config = dict(
    num_hidden_layers=19,
    hidden_size=160,
    num_attention_heads=5,
    num_key_value_heads=1,
    head_dim=32,
    intermediate_size=448,
    vocab_size=512,
    hidden_act='swiglu',
    norm='rmsnorm',
    norm_place='pre',
    norm_eps=1e-05,
    positions='rope',
    rope_theta=10000.0,
    rope_fraction=1.0,
    qk_norm=False,
    attn_scale=0.177,
    bias='none',
    tie_word_embeddings=False,
    parallel_block=False,
    extras=['capped logits'],
    init='trunc',
    init_std_qkv=0.0215,
    init_std_o=0.0,
    init_std_up=0.0215,
    init_std_down=0.0,
    optimizer='adamw',
    learning_rate=0.00272,
    beta1=0.95,
    beta2=0.99,
    weight_decay=0.025,
    lr_head=0.00887,
    max_grad_norm=2.0,
    warmup_steps=596,
    schedule='wsd',
    decay_fraction=0.841,
    decay_shape='pow',
    final_lr_fraction=0.05,
    batch_tokens=32768,
    max_seq_len=1024,
    doc_mask=True,
    train_tokens=292000000,
    max_steps=8912,
    dataset='wikipedia_en',
)
Each number is 128 + 32 x the weight over its row's rms, rounded and kept within 0 to 255. Layers, rows and columns count from 0. Numbers have three digits each. The size before them is the row's rms in percent of the matrix's.

# layer 9 MLP down, 160x448, rms 0.117, rows 0-124, columns 224-335
099:121103153121130040126130111098179122110144153125131146143105138124133184120162174130147185091165079145134145107145070070102122140122085099175115126131093097119180116093119165178121094061150142091109125057161142108055134201144091148137123084092191103113156147138097194128111113150081129139114088095144147143152110111077100147114149105141
098:123131129106141165121190140146096116123212119138102156076163146081153086097094096173122087137146123102114168126134129097152099102115167111109123146117184091162000089145148151118186155144097105118077148166124167154133111114089157136135127132139104158145112206091162106110098146113161134202159112111147130092097139113206121139147159136093
091:131106117145154116131066127141103127114109104143201151083082116168125153122133133131178138144190147172110111148122106178148096129135111101120114132122127103079162133119149153133123164103125161147116066135082121072184126091081122166142084106144079117154092107152078162123173167152089182109154161181140185157147123110094193154119165136115
098:147150116136118140104154153095148118162121121095084075115154105109129129149188159125135129165155074140143067133116097118088147066094055115160112118127128130118127172093100122071107144112134139144067094085127091095143144209141078104117047105125138126128147142111161137107104118148102199102107137143125138123082140061121133102163137160132
098:128106137099110124082128121165097123098100123061118069139117085143149171110135100117131144144217149102114162141190164143112160149138117177074094126053124095159133143191093122125110102138144097161101132145118084128149190097142079146126094177103074164173136113135122146137186079075129130135139166097190135124148142139109125148127116141121
099:132094138161102120094169130125098112103075128085082171142143096183107126140216113149133157089075174174107049121119131167068114109150125184096073089179064104128128159142144138148026098104112067168105091136155130143086101130160089129102183163130122133165123112140078128113140124080125185127131081076090143109196124097075137123140157115069
092:098119070142127115134202115116189195139110163119131105137139181130115138095125158177177031150107120118156124150085098124130088092123138104135125157108134160127103188176128153124112145143186143171141125088148134135130115122170148109145091151084181155134091111107160154207059152165171144084120101136123071185087149135165103132103143170157
097:121084133088137092089169098124047137063136176134136130181094091120098127090146132120167156150145109148150169133148142212107131106154132079105142171167135095183149086164079101111119159164136044114103149160111122126157141156071148117090088138110093123099110180156182123121145100171116134125133130122156124088195108150144136199144139102110
093:115132164144092108117149098109131150144092155131086140155100195169136120136074123106086135127152095131153104195123118120110102140076141166067051076156131123119162169202113093111116174174154110158130130095190154092129096152116108115154118134089115169139121152109179107068143153118075118139090054085082202113180161124121132126142120098115
104:195084116122089118108091116110106124135108189152193172163144162174083127157156111110180122078163070050102102175137143143125111188159136108112088114119082142172118121101101159155125095077151127165108109150154110138065079104116146122130085124092091115161172064177087158075204122127143110161113168089147135094105096152074113041134182086076
097:145112151190098140142159144141164168114144190061149200112167078121108095129188107139161155089089152136111133124151098159149119148127149165176118146112101160114118122136164076147139168149086107159129147091104136106176140123145112127113200166108174167099146117199131119132122154120100037104144009127106078152110135083118144125121192048086
092:149126138112131138035057128153123113148117164094146150145142163108115082145111135116073139112101074113141127135114103135113198126124077080172075087112138153134141144145101179135128206161154095063114171096186184149166130124097084122122118126174122192098127111123119170168128087139133120112148068125134084137106177069142120119086134141166
090:142166138084058114113062084190125076131169148124128147142163129159121078161108150077149165113126160144153130106095120117162081143130122184207102181101111123085176128088147140158128140092178071109170112163136101142119109082085108057093123164090106093111169122096102101156171092131132169128077089157141176127097130117151130082114073094119
097:093117176126173152154086121121192147127080158136100150137142020088138149117149109096134126170132144147151073138112162101073128131107078159114108148068109153057095108167129127086133110110108170139145117147124100115133179133135167140137145176123136145102182123084146152161125086149167223113131155140151127156149182091082133102158150160155
102:136150177115123107074163118125109113117087131160029107119113136083110134096169169104112116194203086165157068193192120167105085110115133137096106116133154147171103129160165172136099116128124190105062095130163123094156176128184127161100123149128085126132084161148114133107119135143116160174147088108155115115136146143150118131193061102117
096:119132143135176102104121135099177117057119042146193118134152115134148123113084167092121123152071140097128111066132176175056131153189145134165147112163120124052154174121050056123077122144140126137138120126178052125118108124176100165119082166164179068102117066091129132131210169153177171165095086135132222148075089160074101155168137148090
099:151101106125111101054160153148112114134140157149147179151089144129104114151163143105089081141118163106093072132081164170146114204069075155118121118092087139185103147165144107124088125152116122124147114109147153117118151118141109135150095122172059171142060112114101074069135152158120120158085122115067105112192161103163150137147099106091
097:141102129071085109136061094139103062130078129170126116104135134122101109137117130144182127156122085096120161159069156131186101190105132170159144118101083078102146115115150061120185109111165149170121152143140137126166177106134142123184131167150166125157109078157108148103198136182152120117123090185136140166200111058153099115160110093102
102:173127117163149130108110092141169073115123111137088081128117131129056150189156145090159090092058131136146129154141122106123130142147127081117117080132116106182139109128122140121107099077110115136121172085126143101116128110092164099208136166108154130090146165158120115115146166106142105140135124127096181136123107096073119120087075079083
094:105188164106079109147103077105162140102109186087135145117108133069122100153196132094097118158199162124103136169108099159119142197115097099149149125065088074149081133082143067100093195125093120158059087137166133134122102126128134139119138150165088114127152106100117129175140141087120123106135082086103159158124118113071117121134148115157
103:093074097140130214107163115130139123126152154069105142155150159113116118119122139197131157176143122104163131076116054140152149123112164094139150115124137146158100117101105127125147126102123150067165150168066216128127142133110186140105122160098121090088181099059141080148133151134089078079078192103090121137119144141165110132149125102142
105:138090118123120131069108130136116094138115170131113085127122146119156169148173111124124144125109116146105127146110143151149096127050100113148118155072138096149155142140158103120102128137114125145090179111164142111125055144143174103113131127135109135167077096083113128130142151058157129098154100141147133133183069101133136149093106101048
101:082132159072177141114165162097115120134111143149077184035189092088145142111155119124132102120152121125122147129082118119143130117157124139201168135134137131063096090126136112094132126105063072120084155155123099159192184146172112147146153067134127091123124111106168110142184144125121073106155105168135080115157095095180110097090129210105
101:142110118138103092159114086130185096116123151143133115128124141108175148106121142155129102086158190138177126199118120092095105096065130108043170096133138110167112079123131177140120169162143149056058153138082156161127116085141085126115139154083093125148133091112163082098161155108113142113110125145079135117066096106184144057129133093109
104:167114157135137114124154176132143141087116116108124161116116138063134138118155084153173053168149114157144161123159105149125160112098167160127082179101116146179098098123180112173135076135180113089044137055190151132140143149076160103154144111112143140133170090167123104198159095115115118116116134136180108139120156081170176071135135143073
101:124151154077141111140197106132146107133121120123112124091114139081147125099117146160153146182097138173188185175145146112138119114111121112071093100157127124110098084100138100178145185121095162145059122135128113129155130167136124134163093088101178085108129145162049107155140152145132169113162142104112107125120129107139121131092098085137
097:125118080113147138136132131131086199099160110128173171081122041134159139140169127167128062107099081153093122109158091137115183126127116103085098113149107131137136185120140105141105142129092153067107135108101102146128099113124156164135168091071129121187125096185132118208069158099164105125131166115076112130141118092117145162089137176073
097:130117104190109103196119134081087132159069088127141108088137171109103141154176178110147132153122141118155099122123148181127175087138085078132155147162077211124117147057113093116117141037185120132131089094051091133075137089087184117118103179109103203129145138126169106138134111127130114080101121142101120164177113142113107064184172076117
096:167103210174069141158123089156094140145167185149140108117088178190201113155151139118085083156167151115057194093115133146108138117083129113117098130139154111145088140068164081129120151168120146172164132121113130128115102160135130150146097168151169121154153122095088115148116114143132174090141121113094140122099151102126093149119171148072
109:160132191110157071101168181148112090148123149140160177164107154130151093114106138170078160144105073144099131158182095158168122094070148076114103087188106127149124119094075186173167117085153108131172179180153137080066135068082178116128103077178172201131170085098163096149107163081150095103090127152105210089152142181137126130154100066118
095:119142142204170132108142124164154145140165120172127161136154139149100097095090127130157134118182101109058191117120152169163135089118124128123159096144158151126082126154157172215194107109107107157127169110172127065047151125122127129142145094151086171124142129109166095152086156152101152097101080136098079140151144138162137130111164114044
105:176110101161094177143111120126088137158150097094120182125120153124109099130202150124135049175116090133108094128129142131156104111172102145186112132089102135127136167124111078154120122098126067141115097103163117150168110127126169147139168109089171161116119150113111171099149078141095101143181131118159115108062198160129073115092126155132
109:096125122156151057112138128138174081077168144097150092064149114148115143101086107081130094127108097151194147178150079134134107177071132081103121152152182127109115063085146164162163143091120102118121169185190191086156137143112186074112162101117126175085085154148067103107108177114135138145119157158110143086212107124149157097137202141094
094:086133130135128145137094190135072117119148118088085163108100054153148121133147164162085165067102076143092093061123114085121154174105167101115174102116138085197124152115085134150070148121120157106141178153136152095148084177135108137070098121102184153083130152112086085111130107133144123098125195142111162117152122100120149116109150155084
103:138154071150128121105080136169170096149124120174142092110141119116087156139110208147156089126145161099152102140123094056118120125141098120126103113154117127094100151139109159073105133144094144070144137046088049129097099196110073134150118068184085104131126109153143138111132063101115156186127133143075153153114130047103127180128156192107
102:095173111105127075118126190093091140122127141173146164087093153129171167100110155131164087170148137137102102123137167123095098132153134134179184180116160107146162119168121135149155128173096106121088122111141127088092153170106161152085089130124174093092191100047117085131094178151192139162116125124178166121158147151117144106136113137133
095:148135149129097152111130098103152240109139143091163176148113090102131098113133121189155156139114115135102130130139062170111126089178148126149186144128080153116139144116130116151158105085116171126122163129167166088139088116097141115122140137152096183087153147149095135089186133138104121135152194092162147109119197171110138117128081117156
094:136080146067162153086178159120076133122140167075103106157096174096148119161144144134113113150164156168172108073088098099124112073147124160114176140125150164069112142118126118159151176144124101139083115210112157134143139094127081150099109100113066129169169077109186124123104157103137156108117100147150052103044169179191113137134150116141
109:138178203145103196121111090182139112123148086161213163155114124107129128111125108130103102179161112130110172195180091090132145108134149060098106125109118138120075188085103157180129153106117135112128121127124163141073139076163147165116118089116184203047153175120160162140162124199081071141174128106139167097151213133140123165151154124119
102:145135121147164130074120173130172144085121132141105110134117178094124123105092166182081132109057145143087163126108147135146167149163147119105132092146105155135126120150159083100118091191186098118151097109175098115078100145143191118098184116037142105110149158159116128161170172081135116133163096155103133083158124169126113099119151123163
093:103138123139118157094132080158141210137088145166112102130066170131158105141120129132129121105088129153133134156053128053157157143128161138092089147130076156138132152127172103166142195150107122084160115121130166143112118182138094084167130130156121100181147109106152122122122136118090103114094170128115193113146135180089111089120123135204
113:134113085107085138115100103182111100101101129125095087091124098107092102174161126093147147126162066147087048101095131117139179124072102100109153149148102124159126160107148204119073105107092149086136136181126178085086139172078154093203093128105073160041165132127131132125115099126154150165091093092120106137177142135157157165132158170155
098:173072110163126120176127129122136125136093143095147108136132040112096105195149155137148126145072131113124116160124140123136144180132149145163155127159054105124140118147180167173122073188195156130102114117166137132165068143152083103126162146153133190137123139159115154172114123164219146104159104124151120167168145081106117114158118099093
082:130148188091160128100098146104120120124099134160091127160129108149154099097120099138110133094129139117128170128122100172158123158147133157116093161117139117133140141145149180116128144144130155156082136052156164084165211122117148116111126121092119116142142094056146136115123122084163114184141157127128072146141146172178116167079144139086
098:098142140147137090141070187048154136108122192137143131088146156099172115190180122088149134095120086148180162113004138117111181167142087108128117164172190124119158154097115165113157159130080105162111128126145122139134188126131088135097101107132111144119145157153101102118089113112059113108100120036165123184195101121140106155120125132110
094:124140131114124153150140124071171098130083131118166090118128112151159161094125108182134131150104118118227123149146156151182084120158140108078145118138078104118119110141154168121170098140148103155159099200167095122144160130152180153073128130129153098076129162138154185120136080187109131062155180130115162139199138195109113120104171113095
104:089146152115144151079186143099095179167222121102091134117142135072189113103132134187059117141159124104100150045118092096145112082077206104139130103126107121162108133142139056162113162080127135056116153100155128171090076082166095172116170124092162163136133165068122105121152153137133168109143128170190129091098092188209099104126039180151
088:101150072095141134091174119127183113112190100142114116146085190066190101078058076058179113156116156133150067167160121176135161152097107138138139094131121112137112101190131158101112166170134111127084139145123111111194080144126101089123133118141095094184222116111154132171120176120164159127069034135154192094095012125142145101106110145135
097:174103095111094141149086111127141122146146057152118166163137190119094084124155121129161098115162129091072134132141134089187193116136155108150190121122102140164082120114134106170134144154162098067122109097136082171110129137143128112146101143114122092119100143170095159143083094084123122110138139112137087133121157079155083174106118101075
099:140103151142146130171112097146102108139077163182150200140120086114141147123129100121109100120143073123147124116060077112161169112102165072072150150113145065156141098129137115150129152079086195174096163128153134117129048199132147133098112142099153132101149136115123095091095141093146137139056233193142163155141139134156153162148116183065
101:039147107041131152122153120116105099137160086111091184100079127115069086130086123177134104123173159134109162113128094091096187142102064084122151142128082125101137098179091145149156114205110157158118159142095100093086165141034101102192129156111146149158162128112124127174144103174124131183087130094093166106125150098141174123122131126141
092:131158131109084189053096096174127166098167106143088139137158112132193117121124122189148169093142166152123054139130111148096151167139107142110095104107077152142167126095154148128083136157108209092146121134109176114161108191110116140141153156090119122074147116137091122163102144052113176161139086108112134162072175173162192188118137114099
094:115104157088119149105115122129106138098118132115119146142143114180140126131117080102108220050125117126173146153130134146138158132179164179048140206150123139115121165080148100142112049120105090102101125165122103091121169147133112155088086087127136122085115134097125135118161121144218194124148109124161164131155123151068114122146164091109
098:133115174109145124119142086125149159097147146147099171102151096085094130135053135177195120168140125131176151114139117083217114186176151086059122137134143107063102127115118104111218063090175114095076115059081119191123124175154207141129134105170103084079117186117133125104136110159148142091177159140105169167135123111115097133135179123138
100:140115148170103207140125106196088166083076070129067142106097122130103146105170131159126149099159032135121120107146107083137150127149119093080089183122132129112124143079153094138066147065110137110076129108114130116114110186138128100082136149114166083135126088153083159124098144099121182108130118101131075135205196151164101136098104140099
105:183112119107123144070145131173120112166189131096115094157104138130181069085123145141067129088151155148163068161083061120150139074102126168099136127125104147133120141146145143120104141189143172120127140119079185119134129115108111108094201127120113137141189059142159113152166133107137102104092165119111073118093116173197141095144077143072
099:090130155143098171124117138127108115143124110129096184120140167128087146077104140154142110128120148095125110175133123127175125117120137153163178079085101157138121125178169121134170087141137177116191167119157120142112118115147180079197155120155165128121146110089175137076212108174167146161154048179113099117137167141179090103144155176145
099:074152100113107129104085119153179085119085149110115080098100180160147100140109139180128102134124107137134114073170062169121162172164126145132131123163140111061136114094110172088078102119132137135147134123103081106119221149103128187154088175111141108104126117132122139093152124201168174118120096150134076146094161114144108141142180137128
103:145087138078093106083140123136118150134097039152103072099143168106128135098153097166149139133108102139056146107099105146169187156156138097104138142091093103174116118137119079169152190147166158085164115178099144175151146077103042154158097157093220116146074137126134104146142111172163168172171154125123161111095129153153119123150121056152
105:126155107139093164122175097177203108121133138085084084139115176100087127176121112144125111170096118095176091132080149131156190101075144114171148139131115120119119151157138143119072103131160099117082139132123149112113116107097110102203079153109129133185158189069160077128119113144095091141103157144149195180188126133125122155146063071094
100:137123165100127180204160173090108121115181139098099116143156140135138179146142160131125153152158061138158212122111119140187076158115126126096115129164108076115153115155111156140141148157140121092066104117136116155112148091135124129120109113095106102142118165130061128136017142082105160141147148130124144184132086099111116062099124094125
089:131129133174130095143127115182118152197102167111143143144141135157068133148097158091097114171167181182055096112127104157121084127081121142152135135122118131134131135124164144135117159180090135108135143107148135140133127113160169147137115135155159162127139094122056167072134139153104133163141164138191025141239150156122111148073162100111
099:188102129146097154188112146152124105123159156133105159168169116137101173141107138095133171138184124165044146164059204125108066147086136155158085123097166161064113089142124151097108118132080146160147078116143113115096116117156146131097052110153089184076127149120167111167110089088107142095123057130177155139121115157108134160146144094188
099:203151095109112148149156136167148151111138104142168134081117144125129110120111100106105119168164099121114148091124093153149140108160150075134121149130131088169145143145189184099124108101115111090138154121146127168136080115118147133075093100064130111048134119181095106066089156153081109174124171121142091080086100205153099153107127175102
100:082110165162136119110136151169133122144168095085125111127120087100142131112129142174145125143158062068090144088140142139136144113119085159090145156137149138143089144193147042107152154148099142171074147129086174111142175068110156164186071125098117111103158113047146137137113128147118087171113212153096106135121143093105127154082106167161
099:152130101102142103169057133124159154107157122110105155117167135105141119139115139174064109144096150159102115077125116143122211110093140095101166163158155143106057142128130194110108135101091155121148115126139135135099129163132185106105125152107147163126193137096131141142158153142118159113068143089118114121109166150191138153128119189119
099:151147100168120185190110127098104121168132113148151097139111150132136101152101135115133118092107125102180125145184122147166096150152136141119094155157085167143124089125098109123139114105160164096113111130181107128104133128136167127114182114089091137098154046163086201113105192138090075105162153107114156113158162160131083118171155162095
106:173101128115110194072087110144112157116054136115096118143131167116114113142224099138149173175125111122072129119156118171138130114121127146103129167125138101120120205091115176099118128060150158080161149102155129156101147146120110158165161165183128145123089121147093127081132118123136176109133118139163133164144140108116150164079138105140
101:040144077054139110093138124092130082142109182106159136140175163119089163143116135111141120124143155148156111169151150091101127108126107157121143096098146176146101182098170063121182059144075127119061153131141154080167113132166149087076097120090155111092106054148139091117073179109165159163171170151114117142097100125117147140131164125102
099:148098108113144155150133201105149123132183147135138088102143187099159102164165170125106158093113163106161124120146159134137100133130094114130158136108147163064114102170112188143129146139118193129126168136114127120122119128112104084085087183153134146127163090178151205083147139143107141163096117116086131101079176103139125084191125125076
091:139137149128117112071110161083136190087093113173113140142202098105159142137161126185161097175125139132092128138140122158158115181147118175158090180104093123164117147109142108130120160052160148133123145106133156080037047103099143081150159099115166145089146131176062102141165131178115161111117077122095151122144160129092138136108187128118
095:107153101147109100099127085113101152083172103160108173138108102096134132121111103125181118180148086115150169115074104104137171119202127097119149141106158147138177162163129079065165146120113106163129129130166127142200130155102104172082062132137088068174121097118146107132147160120112138160045156139065129110044150172158098143156119153099
102:080087093141145135074117095162088131166169216120121113143162164120119111107120147075144069098129197170158070134068095088077159117121124100119104078172157127128098122087114090137165228141156125123137086163166088106109099150176181137128087189058157127142089160139131144182122144142164184109182101185105087112112040140154164160100080154132
104:158175127246127091121094090102171188142125113107096112126147100122154142119147171113149171102145170130101125141140156145098153109110174098158128113089168160155161153087117087120102140122147129179107062110178119150101095158157135116098144145205146106166095129128155120131122101060097167098093162101137131128150129140116110142140145127114
098:156103185118134151161132129110134176150143110114170110143070143128091127119120122169088155067156127119099104119136077148134139139129133086175155123154139134086115149149124132134148157159096185165146119080171047102103118144127180098142158091100103119092087109135177146121149136169140131118185105134172171150075140111103130116092117070101
087:155137059153187155134136134134127105127106140139131087072171080151104137212105136151168048144092130089129147134192129156141119122114163158130205177135123100103155091094114083141142100138101138109150161150122100103106151153079164146181111135087157171086115110112157100152128142095161115195098150148157144102161135109106167107115152141087
095:152127179179141084155139112160104215136144154119147095116099082141103128115120153122169207090113122154138110152126195065098115149092053140124150163106121165124183113189120125153089084140162122118157106128112148110143163165054163109159110075189167128112099105156108128090228052152159153131165108099156156151177180149090127091124126113221
077:103148132092102135120139097175163133062125104160098104177109105101150072126092110170131170103110110089167109197169068101070138141146106089084157135137101161152085140168095147154164104125123094130107136140133105102102188162142187076157147133043123173040103223230157127119173098117111092124159150137136118128149113100118097119121185106164
101:113110035143144112132196128138111127129148149107148117240083203076123145132056189106140117155084178087132090129120190128113118123170103092110164100119154122138171116149130088117091107154181104152137099099118077156066057160104147141165078126128067119211110124220096097092101142119138128159072136106109120124103040110117162090123156094171
098:158143111140151142077149181131126179120140171148078110130126139090103106133158145067136130088207138121140198126109157135131145172152149129172156110121156099106156128098115110143125110118089163160169146101132077148147153159126121082133142153143118114125076110173191164167126094115159196108123090124188105131178140069164125125124143102158
116:085142153180153023149160120125148075129105167093179167135091115100100177122043144113113138130119149176158137189142136090097095150119086181107142104136110167121199093085128147138190153141167198131094145124118162131172111134160111123121142062079126197138159113146197120100093163117126107120135103151137138069099172117105161130155154116175
103:169136170122090083151170133132133147114192063143065161094216091164158137103129157126151171091126132110128164097071091067137099118140079155113111127104134118120167123113127158106104146157101126139120110149082135126161178150154088151136137101098166099107109136163129154169117153138123134172075197131125078109126190128119106205152119201110
103:129101067100091097105137109094102121119128167109091144072124126117122197108073123082133150149123150124109088131127107136080167149079124086144155142174161103108114113158144095067071160107124146142062165109094087181119164135120174142147081091133091089087126126109194138175104128082148176084114111093134138111165111074140175153121068153117
094:196165137105125117135132148167069221095102129115108159130126121126140120149133169111177161144149134147144077106119120133137149121148104129122097132148096182171106206179133123141129157122123146140137122132148100132127158134159117093088177088077161107121114149180150150100130143079101125042138142143112102196082152102107136131135131183193
100:088130094155099120151105132150134089170052127168172177100117108135137153120112128110144148181078140095101152167091123092086098186121144108076184113059121073167130139128134127114172075134095120074108142133151174169137156136107063188101155109131120133130125158129148136147129171149122142138130128074112180104149118086098133149143130118097
102:157098141161100148108114079130153134131111071159125189095173128158175110102075116132131175084188093170107135186145127119154146088166192147117157185133116138086133127101157148122162123095130125119199153178169146090127130113116179129163125146093129143071105137106138126138076087152143159157151133122167112122126062143129201114075154145148
105:152148114166099139163147131123161141103107079193159077183051079117188112105130118143156135168131109125085148152120160090081097156146140144092101133104136131181134152180086129170113157154072075162127122152085139090082125172086092102100110100120132147124154103167139148087120147133120127129109067075078142129138143153149124150169124182141
119:179128117125131148145113094094122101149148081172132124139124133181148109130139170127120112132109072105163149163133090068077094191147112105132118138137124152117168106110067080157052141136064183125204130119174160079091102144124086121136111106200194135178146144178100113106116164096230131187079173086105131147144126113121128134128129152137
092:166107185084146062139121100111089147094181160117162121125149121111087128109180116105159155125143139134136121091111097172214107155153143122180101148092143110124091153123138170145111082123135109153131123062142130128124110106098158098115140136117107183132071084102132123125108103116140148142117114120121089154142135129065144118103141099145
229:173171128110080155104122105142148129081126111168121148092092167058155078183170056147149129120153087085126138132151146121128167137125165140118119175079165082119034165108067134086148125123098101157108065124102080094138148136144130171117115126123099117108132144090120179125115110142111129194163130066163108174081123128164068169073155139150
093:127129101109112121153126116091062132132149176157131158146113137131102197106133147129130130068103139100131127143198069106123109172057149114153126147161156091179177115127119101170169137123166101170170092106131091120148116093105110102121091143120123095152199055122124093081116089083158127129164169159165139102167123155092142116117133162089
094:154142122131120106093145116115163167123140108133057131149110197115118108101186128158134130186169180137149128114150072078118139094082164106110162115153152123146096119121185130175072192158082186075146152085105145088136097091142122170149128127111104139077139109109162100130157178114129098138117066097073118135134166103163116114154117120086
091:140142111105117127118161159186077159082111070164117139106112105138117117136125104053110115147089129122110131113169157082089120137132093095117122182098146129127134137111155117109121132076113148132083143114151108126123149142136099148097095091113085073119162099101160161197124129126223147164095111118111147127064172109149113116081120141106
097:135114083142098132135142156108038124205095187136150125092087187171155157170126128132057111080119136127113135100107146159133105103139129109122096111134130143113141137120150113062137243141122111161185133123090139117111056136079188117132104117053109162145073113140124096114077126083110127143139126106075108092175121114148181116113113161111
098:090118187135159231108108141167163078176175090076170108138120146091146148183128154142117127127135153110137117128139177111195137038093116135119138107091122151124138117095146093170127123153142123156195160114076099117122083158154108146102127200114087124153117160127092091090149167121109157127160111118086086163155117053124112103154134166121
094:092110156158145127150124105124136077154154132086190083129125185130117126121105126149124140154181140113072131130172213128078102071144090216142093105157107142133144077127084167157147067150123129122181146131096137130164139115150062132130137129131095159169124147164118106072146094131163153107153143154135098128091125116125141134121152142147
093:158141158135109148091107097135139154138166159149064122170068098144155129069130114081133145158180086078131070108165077142107151170096156048151162169177157111140175152155127185146163092131173177080162152144173185152125137160101143148130183115184157143126217162124119104112150112156113086150135121123244157132084097179111143135106104128141
101:122103096209115115121142171168175185129137113168134115112168134137136154112117069137095195091083125153114062106118154177113107073151111185020089132099140133142149080138080103134100107100144137136118148121100102104174131073121096100064135123115081118084110136099118131085203084023032136084138114141120113088102123051162133155199171075121
097:129141137192104152055141073076137178069130142030113131113108069119110072152153142128186124158085121086123110142178153185140111136114118160057113103131088176127163161103146142203075183117137152155128092147124094069138116153157160116122135068153140113145126140121125144171144111129125170133125100119093156118168134104113094108134123088172
097:140124123179082145192106110163099138140119113102095119153160067125138142173139122076120099098068071091151113198097105090113137184070095170059101132093118108131129101171130137097148150145071112172124063102138140110120120109127113131079189183101083101175109106084127139153179055150106151141123072138136128136138120136089086131103173099189
105:116092142142173150117119093139165106149125118120141130069105079102137170091184108121123092118126054106145107143112110141132168122102126139172067117126111162174136130091129161179065118072170131108145159081136135115163080161180108128149183182100152168089089121139100131137103104071098097126182158174144129112133092102126121123146150189119
098:091079145144097142152170127130107094185110058141125135152090100137138140120150090163149074140161106187171135181134152115160127156071116166125123134197185101157161092117144089139177140120107181119128163114055097116121111126155150133129144150152088077103117081146097152126073125102230147173130104110134178094135078118072118127159114168082
095:141135180064149112128127144124136097197080092114161166102124110145121120114070112145140091147133103114169081126146161142177136153138149129167160184092153109093151162131127135098196100044164162157146158164109121183055093138119181162092102148143169117090189122086148196129198098155113078135062074104156161156170169168124135119115094165134
093:137056080091118148079150106140107148132100122123105109124075135126186150120154142114133133154135107137102105155124156130105157173115082171101128094099130115152157112115159141164087129159130142105074150079119091107117169112151110139103105106097097098184038079154125084106168073083159089125131131141097098131137139106161127105112126088085
106:129176161111143131174049129079127118076066146086175084047121090110136118164155119122157157120110111169118125111178131142098147090139096173132115158101165099108109120108154154109161078131138123086104121169145069141169151149205120124039149086164194142134119105121148176138103131150116099174187135133135088165116123074154080193145135126141
103:119166129159146168129171128139156110131177070142165074186099198147147111132018131097055100114089106129167143108157068151110092148148161055073140108139140135171123136182101164104106156162053109109124175131156139098106140131121086116109147158140107128152112096117161128136107128150162117156138086112122115100059138168162090187144112144135
098:129069084141153118133126092113101084108175154116145113152210155156089104095090153122134086130095068149196162092102127155184115177118136139165135170200143120136160136101126148130124138123104097116170134158123144061127159145104101149102100179155109096093202126091151141143084147134130138140077174110108113139124114176100135198129095150130
098:141062098134089150099081191132145081090095142123106136131148159089122100132098155168159119155131116112113008118157086128080138174140117098099183123160103169114168128108167134110122126106199120114077167104089140101123131083128139077200111175136122064108072170135129178134146125143052171118103129115127166127111123065118148140151128120145
091:092155134183132122127067142138133087098097143110131179127172137155088115064101180154130181139119157135090155127218171141106088155126155136145135147113155095088119096086127149135165120127095083043135157156121151093131097087090124080122108143113110106084131110122131166122102136134142130131192087152095147152144054169138161122093123086125
093:079127120132118139135088119185084095139187178125163091137176187139098160106135099034091177112109151123118085118082160116123108116128066169139117112132163092077136093105143114201135100163176084138130137151104120048087122100202135137141132110086098091111063108117146112136113094128141091148126166104108120080105087073167174124110074072111
094:147136154125109134101067149122103090091090112100155134118152097103145156163121121108104119107082134134116096114155074107149106088142151191177150141121135155183122143158141107136148109159123184121125170101116147169127137151158118162102132117062150104146188154195121162122151138122125121152144172182076155144099160141099120152088160169131
097:108145171057102111080131182132107118105109148112051139121085145143113137162172147093092163112114196136148087104086127140084125115092086145140089053137113172110180165090141060095145129185102062088117097135092124114146115138123099121122109186121145131149094138167110168131089097120141171097159137148098129131132074081123168119162125077076
092:152152125135099143149129189056115074165124126122108198140105049150141148176122132147074144082146067107134121149152077104123136066137140083113056091168160158166110113088108188174185098172149087168159209167117129093062075156118124132078149130084110141082131165154157132134183087139182168110141079150120152119130163131148111139132073116136
095:110145094212128165097112106103099147118068175140046108130164150167118142119155091095098159040082115147093143141096119129038151103148091155112154093152174132110159084126155175136124149144070121162153108100133128104002123089080155139118112135098151176155117073104177115154132158106151138122085111125093168123143133185063148124132097123159
096:155116142130103110191176073119118153111072182187135148187098077153139180126105188130141130149141114087126130084130125086131158157194174073147076123109125114101161115120115101082145091140113126149093055096124165171126114184104125092084067152167106097101144060159129111134133172188084122128170111136111108122068137175115144064102150153094
095:150082150132168061089132092105180105153130150136157178083146092121095163092128119112134147117128112121114157121146123174212131089120114114113105088102130154158105107119144116160167111125145131070121165151121177100128182117134141120086121158137152148149103068089065094103139089112147096166111203181137147116184208125129106116165102051101
105:152120133149058114114096159136090095104125148124172101141160107108133081148155113138164132129135122093101142164129152097118072184174101176146103117093114087129120092070000112140101104101068107151118096140113091135179122128085099124165115131179134117127119132191083137093110136113125190123137106064093113166098142118132134113109145074161
102:096132094133129136149091156115186075190122128207160087105152193135120141176109119109118116103124139117095083116173134127132135098110168082129118095121105130135082079109153056096116107150162126122202126175132114161126083165090094105065137093124150098207174163160106089114149129119123111144159200151115146127166174134126143082156114129126
093:096139150076176124105159172128152119105138099145079105132117155117177138108070146104117128134176118104089129146147128127132077105126161158083171141151081103156122089176150098145105114120168138125108085048151125138110176137107178086131110106174167097122089115103185159110094112172060117134130152134123080087106123165173101097098110195086
101:088160104095147146073209167124130123127145077112129106142142131149117173137141122124139131155173125177113146136091075111089113091135110131123077099090141114161130139129151134120111169127045098122111102188118120098106140123086102141122118174099165073110148171112098133121116114123167187154068092128122118107122115098110147182126111138121
110:147134105148157094151162132165098124135123144120093152107171136117118107151184173114130112111113145085165143111117163112134075116182093168137177142136122098129143114121126225158094136151138164108142171179113135158115121082100157105141144103181143077110124144089156153145115166090168115139153131177123107156097127160125080113113087149121
090:146042118115114151172132153166116096121166115170129149112068117122106114168144125192102098183119137103088134159168131125101141150131094150114113144146098128128173155150076072176145093200117105125129111113154084080082063157088137101170126110122131152132080168096108166131131114141138096145141170128122149105135120089142171160114174138115
087:136101057090146154128140180137136089146141122105106209106085186081108140168120084090081111104157133147114146138046146122131151134174117216163147083168172078158166148136156058105151138126131092127093145124110168094130128117109143164145094176078080125153122081190166111135149152165168129089107081132112094153130169108138127142151079130104
100:198125150110098143087183157132146173143167139152141200137082136154183116173148117185177106186195126055133128176146134159126148119141120119088107102135097143167134172077080150152116159176134107109123108128123151135113134132162116161142164099177087098161147101142090103171145115176157174109168130073135079141153103189184157156142119154136
102:075111163125115110124142159134107066117113143133086166124105080112171107150157124083071118100145077149150133166108127108163153123130178119128116118125121086092128113059145128076115159092164115122105125169160124137180089162161081134156047169132155134147160124104118139153086110127065154110116133159126197146136165146164118126133141139131